From a checkpoint of a small transformer trained on Wikipedia.
Size: 10 layers, width 96, 2 heads of 64, vocabulary 1024, 1.58M parameters.
Architecture: RMSNorm before and after each block, rotary positions, no biases in attention or MLP, tied embeddings, capped logits.
Training: 115M tokens, 3501 steps.
Each number is 128 + 32 x the weight over its row's rms, rounded and kept within 0 to 255. Layers, rows and columns count from 0. The size above them is the row's rms in percent of the matrix's.

# layer 3 attention key, 128x96, rms 0.125, rows 77-93, columns 0-95
size [ 41  41  44  45  33  39  46  51  47  46  50  46  44  46  51  50  53]
[[136 152  96 143 147 125  90 135 140  90 197 158 144 113 163  81  98  86 114 177 138 164  61  88 105  91 140 105 126 191 110 124 174 132 166 165 128 139  85 181 160 138 145 103 178 111 148 168 118 120 100 139 199 142  65 148 185 134 136 153  66 140 116 118 142 114 129  88 128  97 156 132  57 113 124 159 104 168 151  97 149 134 160  91 162 107  67 157 146 162 152 100 147 131 165 156]
 [127 139  74 127 114  91  88 108 158 147 181  89 102 124 159 132 140 170  67 125 110 116 126 136 130 142 127  92 123 217 124 142 189 120 122 165 136 130  60 129 100 136 190 121 148 101  85 124  79 137 137 141 191 146 111 158 149 141 121 135  76 160  90 115 158 101 116  95 144  81 161 161  96 106 139 117 120 119 208  77 123 107 129 108 140  89  58 171 169 188 115  89 118 130 140 168]
 [ 98 118 158  93 138 124 169  70  73 127  69 111 105 182 111 141 182 151 138 102 134 131 167 141 132 152 143 171 115  81 138 107 124 126 141  58 123 119  92  96 137 122 115 128 102 107 130  85 152 157 156  92  50 153 175 133  93 109 116 112 176 102 130 162 101 158 147 161 136 131  64 120 174 107 141 124 152  83  97 190  61  82 172 136 128 155 151  90 133  81 101 118  72 135 103  76]
 [130 174  72 134 169 115 121 136 171 160 176  77  94 130 128 156 129 137  53  97 100  94 142 126 135 103 166  77  86 211 140 169 115 112 140 131 153  91 119  97  79 117 185  95 126 129 118 146  74 191 131 162 125 149 131 107 186 147 169 116  49 118 121 100 142 188 137 100 123 109 175 157 103 107 134 111 154 121 150  81 126 112 132  82 135 107 129 173 163 186 100 127 128 117  94 144]
 [196  88  93 133 150 100 118  87 120 159 160 100 149 132 183 155  88 133 161 168 133 133 164 172 148 128 107 111 152 137  90 138 145 175  96 139 101 128  36 116 133 200 129 176 112 130 159 151 103  86 101 102 109 112 140 186 115  88 149  90 129 130 111  99 193  97 126  90 103  85 124 113  94 120 135 120 101 139 159 106 152 126 165 182 212 145 105 114 135 108 150 119  57 123 163 165]
 [ 71 168 124 126 127 118 126 122 178 119 163 118 122 127  98 155 132 141  73  90  80  76 119 158 131  88 187  86 129 156 152 154 157  87 136 149 140  98 173 127 125  83 152  55 160  92 143 175 107 139 133 167 153 131 124  93 146 150 135 104  47 154 130  77  86 134  79 108 110 113 148 185  90 156 116 144 123 135 201  84 113  96  78  67 114 118 123 147 154 170 165 111 170 107 119  99]
 [183 133  99 155 111 118  93 113 156 152 168 114 161 121 173 135  96 132 112 161 106 131 140 178 172 124 112  93 129 181 141 163 157 131 110 136  97 137  61 122 146 148 168 160  92 124 136 173 102 130 109 133 193 147 134 114 180 122 165 135  74 145 104 101 210 151 152  84 107  58 175 164  83 116 157 117 104 125 134  69 134 119 136 117 209  73 108 162 139 174 123 142 112 112 146 187]
 [ 94  90  72 138 108  98 132 168 165  61 166 144 176  76 155  95  86  87  93 133 131  96  56 130  85 154 154 111 150 175  82 125 138 160 113 171 137 161 115 152 128 105 137  90 112 132 190 159 131  86 113 147 186 160 104  85 164 146 130 130 100 142 118  87 145 130  96  96 131 139 120 110 108 105 129 141  96 147 124  71 131 154  78  93 175  57 103 179 102 176 166 149 170 125 133 123]
 [121 180  92 122 112 105 125 180 136 146 184 102 128 125  85 149 143 159  91 126 114 107 121  90 135 115 171  73  93 198 165 156 165  87 134 128 123  86 118 161 131 119 195  71 184 136 114 103  74 171 124 171 187 158 147 118 157 141 147  83  52 167 105 104 161 139 142 117  85 143 151 172  86 130 108  99 147 118 179 101 131 125 111 108 144  95 135 145 172 202 133  96 102 121 108 119]
 [108  75 134 111 120 145 155 144 130 132  96 132 110 143  88 155 179 175 174 130 131 144 152 104 107 157 145 120 113 127 127 143 102  75 150 108 135 123 145 141 134 109 103  90 108 139  88  72 113 130 125  99  68 126 191  92  98  86  69 143 147 154 135 178 136  46 147 161  90 165  91  65 146 164 158  87 150 141 119 190 121 101 127 187  60 195 151 117 166  66 124 112 126 124 111 166]
 [211  72  73 118 151  67 134  72 155 114  67 150 148 103 125 129 104 108 138 102 143 152 117 163 135 148 106 146 177  58  87 133 110 161 131 121 150 116 128 127  95 112  68 184  68 135 227 143 143  91 156 122 109 124 109 123 128 101 171 132 158  87 144 120 166 184 106  91 138 122 115 133  92 108 142 128 143 129 105  62 101 120  88 119 133 123 148 117 152  97 198 117  86 134 130 125]
 [135 154 124 100 179 129 132 130 148 132 144 175 135 159 108 118 122 129 110  87 134 120 118 122 146  34 135 112 115 142 175 109 163 116 108 122 108 115 170 156 133  62 134  62 150 118 156 109 111 182 124 163  86 119 113 138 151 132 152 117  98  83 158  69  68 179  59  91 145 147 182 168 130 123 114 116 131 135 165  57  98 127  60 100  61 129 133 116 125  87 208 139 141 129 100 113]
 [122 165 123 147 167 122  68 129 107 127 208 125 125 191 132 164 107 105 133 144 108 120 182 187 159  99 130 121  74 131 140 134 156 113  93 116 101 158  34  91 147 188 170 159 177 116 117 145 143 106 147 153 154 127 107 113 142 168 105 133  92 156 123 104 164 125 159 153 121 106 220 142 145 153 138 101 117 115 124 107 134  81 192 129 215  69 105 142 112 122 106 144 125 142 130 146]
 [179 162 120 137 102 137  97 126 132 122 122 195 137 122 138 118  96 120 116 156 134 178 104 167 158 158 106 141 129 135  83 151 150 195  86 115 143 207  89 106 109 214 112 188 109 138 198 132 162  77  86 122 157 114  97 143 130 160 109 137 112 113 118 101 140 159 158 157 126 152 180 111 105 143 123 110 116 114 102 114 120 118 128 147 200  63  84 124  96 107 155 184  73  94 182 112]
 [ 71 171 158 152 102 137 108 142  89 141 137  67 101 155 116 128 161 176 128 170 123 125 169 101 100 137 106 134 124 102 148  80 112 112 168  96 129 104 172 107 131 177 145 132 164 130  68 127 149  89 157 141 125 147 146 138 116 150  71 101 146 170 120 182 140  61 165 183 124 127  88  85 166 176 144 146 159 126 137 201 166 121 206 171 176 143 137 135 128 141  55 112 132 128 129 179]
 [119 127 121 138 156 118 114 155 142 144 134 120 149 124 143 127  81 100  76  79 161  73 113 127 171  80 156 101 162 172 167 122 166 110 133 179 126 145 170 140 178  59 145 131  99 153 119 109  72 225  96 147 102 123 136 157 165 133 194 108 120  76 114 100  99 148 113  55 157 109 143 223 126 109 123 126 127 127 163  84 136 137  59  99 112 123 148 125 133 111 167  94 124 133 118 102]
 [179 150 114 106  78 112  78 115 119 133 135 144 137 168 116 172 159 104 121  72 134 131 199 153 196 125 116 128 105 190 110 139 131 107  87  82  99 155 123 145 143 203 128 119 122 120  97 143 121 156  93  99 154 120 180 140 120 121 196 130  53 156 119 117 125 165 156 169 143 168 114 174  88 180 140 100 100  71 139 149 100 102 155 155 153  93 116 134 114 152  87 149  97  66 107  77]]
# layer 3 attention query, 128x96, rms 0.128, rows 78-93, columns 0-95
size [ 41  35  36  45  45  49  49  45  47  50  44  50  44  57  57  63]
[[162 127 162  92  93 128 100 129  83 110 109 130 176 170 127 133 139  95 192 143 161 146 150 132 167 125 134 162 141  41 141  61  90 130 122 107  90 137 139 131 156 145  90 179 118 163 125 128 172  87  97  95 135 118 176  95 100  80  87 140 158 103 133 180 167 161 120 131 103 159 112 129 152 200 107 156 116 136 124 186 142 168 133 183 144 183 181 102  93  76 113 139 123 112 148  70]
 [136 152  88 159 128 118 110 139 139 163 149 122 141  93 163  91  60  89 216 170 120 167  87 122 113 116 131 133 183 129 121 137 143 137 130 177 114 138 162 164 158 165  69 176 107 113 139 159 138 107 115 123 103 122  87 105 148  94 160 149 151 158  82  99 158  53 115 126 115 110 163  83 105 127 182 126  75 139 130 158 129 190 115 161  90 126  98 141 163 105 147  94 138 176 168 214]
 [187 108 140 103 121  69 130  77 167  74 115 135 178  71 161 106 143 120  78 175 157 105 147 151 146 139  67  88 167 107  87  76 125 173 108 110  77 170  81 106  86 164  99 171 108 106 106 141 170 127 100 144 154 106 133 134  95  74 100 167 141 154 134 148 122 120 135 134 118 139 126 114  93 149 136 156 121 104  71 124 134 142 139 147 206 182 177 134  80 143 172 127  88 120 149 165]
 [179 152 135 102 113 165  85 126  76  97 136 142 144 135 114 151 143  94 186 123 153 143 139  92 185 123 102 149 128  96 128 108 112 107 115  81 129 146 149 108 136 173  74 213 101 185  76  92 150 136 106  88  56 130 138 149 104 119 111 202 164 107 107 198 160 162 141 159 112 141 144 145 164 168 137 149 131 165 129 175 117 176 140 132  58 137 162  93 100  79 115 147 107 133 139  92]
 [140  94 120 129 161  79 153 114 145 156 117 143 144  51 125 112  90 126  40 123 102  98 113 128 156 137 110 101 117 156 127 147 193 190 148 144 118 115  94  96 113 115 159 135 129 125 153 123 108 159 154 128 189 150  85 110 184 120 169 129 100 117 114 127 117 169 121  96 138 142 141 117  97 122 131 131 126 148  59  78  89 148 121  50 175  97 115 161  80 206 145 171 135 206 119 169]
 [178 178 170 117 138 117  87  91  62  82 168 198 146 100 121 137 152  96 141 138 143 125 123 115 206 140  89 131 149  94 146  88 121 114 134  64 153 123 106  94 108 170 111 154 106 146  79  81 134 158 100 104 100 112 156 124  88  78 107 230 154 119 104 176 165 137 141 152 107 155 141 123 123 196 120 142 123 135 132 168  84 152 165  96 108 178 166 106 106  99 132 148 117 149 152 119]
 [177 158 129 122 147 109 128  83 152 138 164 162 117 122  91 130 118 168  88  82  82 105 137 113 165  94 125  99  88 136 188 164 163 115  95 125 142  92 126 129 136  62 202  53 105 134 102  88  22 189 140 147 149 125 118 120 161 143 154 128 107 146 113 105  75 165 112 142 131 103 173 150 116 106 104 111 179 136 149  83 121  93 133  59  97 103 131 137 158 176 147 122 117 107  99 129]
 [118  93 172  67 136 121 135  75 114 129  96 182  86 163 106 173 181 153  73 119 143 108 138 138 124  95  94 156  70 112 108  69 115 144 157 114 125  84 150  85 109 138 116 112  80 131 103 102 119 122 132 118 174 122 175 153  85  82  90 101 137 134 182 175 109 150 123 152 129 111 104 152 199 203  98 101 142 104 106 169 127 109 137 133 108 208 189 128 121  92 110 118 151 119 107  82]
 [161 135 144 126 100 156 140 161  98 161  80 109 162 119 128 131 103  86 191 148 153 184 108  95 165 171 127 119 167 118 133 154 110 179  77 144 123 200 144 137 149 106  65 166 144 159 135 175 154  55 111 128 136 159 136 145 151 131 158 110 167 158 140 123 145 141 122 118 163 139 132 114 140  58 137 199 165 127 120 118 209 128 141 135  94  77  44 108 109 149 141 141 125 185 142  99]
 [ 91 181  82 156 174 114 131 130 144 146 184 188 149 119 127  54  77 119 135 139 107 139 119 117 147 126 155 103 141 186 147 154 149 125 144 111 129 156 137 118 133 112 120 163 106 138 110 122  97 160 112 121  68  80 111 107 189 155 182 220 102  89  88  70  78  87 159  83 121 134 183  67  89 103 121 153 112 143 139 103  93 172 143 108 132  90  96 150 157 142 126 161 112 116 163 105]
 [110  57 129  88 106 115 106  98 227 134  94 135  96 120 151 100 114 191   6 141 106  99 134 155  65 138 147 119 134 126  95 164 154 119 130 159 122  93 112 108  90 131 176  90 109 114 140 154 127 127 135 173 164 130  72 133 144 171 148  33 113  99 139  98 112 168 112 100 149 114 134 117 136 128  99 101  85 114 102  89 146 102 103 111 157 137 119 155 141 152 155 103 109 122  88 147]
 [149  56 132 110  65 101 119  74 149  96  81 146 142  51 136 138 158 121  96 160 147 115  86 112 132 127  96 157 143 131  84 139 123 190 102 142 121 118 103  79 110 161 120 127  84 123 150 139 170  79 112 117 193 182 137  81 129  80  98 179 144 137 115 185 191 162 122 151 131 163  94 139  79 165 146 147 129 140 116 116 154 122  91  98 173 140 129 126 101 172 169 146 133 137 142 205]
 [145  91 141 154 146  91 125 103  39  72 144 133 131 148 118 136 203 117 123 118 136  95 150 108 153  98 107 113  86 122 142 109  94 105 133  97  97 120 135  91  81 154 135  77 112 100 137 132 127 122 136 107 105 135 180  86 118  95 115 233 122 130 139 173 153 135 144 178  60 127  77 134 169 203 147 137 171 115 134 164  55 151 135  96 132 159 189 120 122 155  98 160 118 144 121 150]
 [106 179 206 162 154 169 138 159  65 107 130 105 124 162 136 176 175 112 170 157 131 137 157 104 128 108 106 176 108  85 181  62  99  86 144 124 127 121 134 125 181 118 129 117 143 103 123 140 141 144 151 112 102 121 156 165  85 115  86  97 135 164 145 168 118 116 121 178 127 127  81 149 145 146 143  72 141 121 132 219 120 144 161 174 107 169 169 105 133  62  80 119 164 118 156  71]
 [143 110 127  75 124 108 151 100 143 126 128 151 102 146 117 132 153 153 117  55 119 101 129 138 160  59 133  61  33 138 156  79 156 155 135 156 133 111 129 131  90 100 202  41 125  76 158 116  65 101 168 105 153 123 117 121 119 100 149 120 127 110 169 117 114 149  96 115 129  83 102 138 157 100 128 109 162  73 117 113 119  72  83 145 104 124 162 169 108 157 139 102 156 149  76  87]
 [131  72 206 131 148 124 139 121 107 103 104 136 131  73 162 175 190 139  94 175 132  98 123 148  94  99  90 187 131  92 129  70 115 172 120 128 118  92 146  71 167 131 147 107  92 101 162 160 169  72 134 133 157 171 151 153  82  86  91 135 124 111 151 188 199 138 120 192 130 172  99 168 125 144 141 110 175 147 145 158 108 132  94 120 172 180 165 110 120 122 119 163 146 128 125 134]]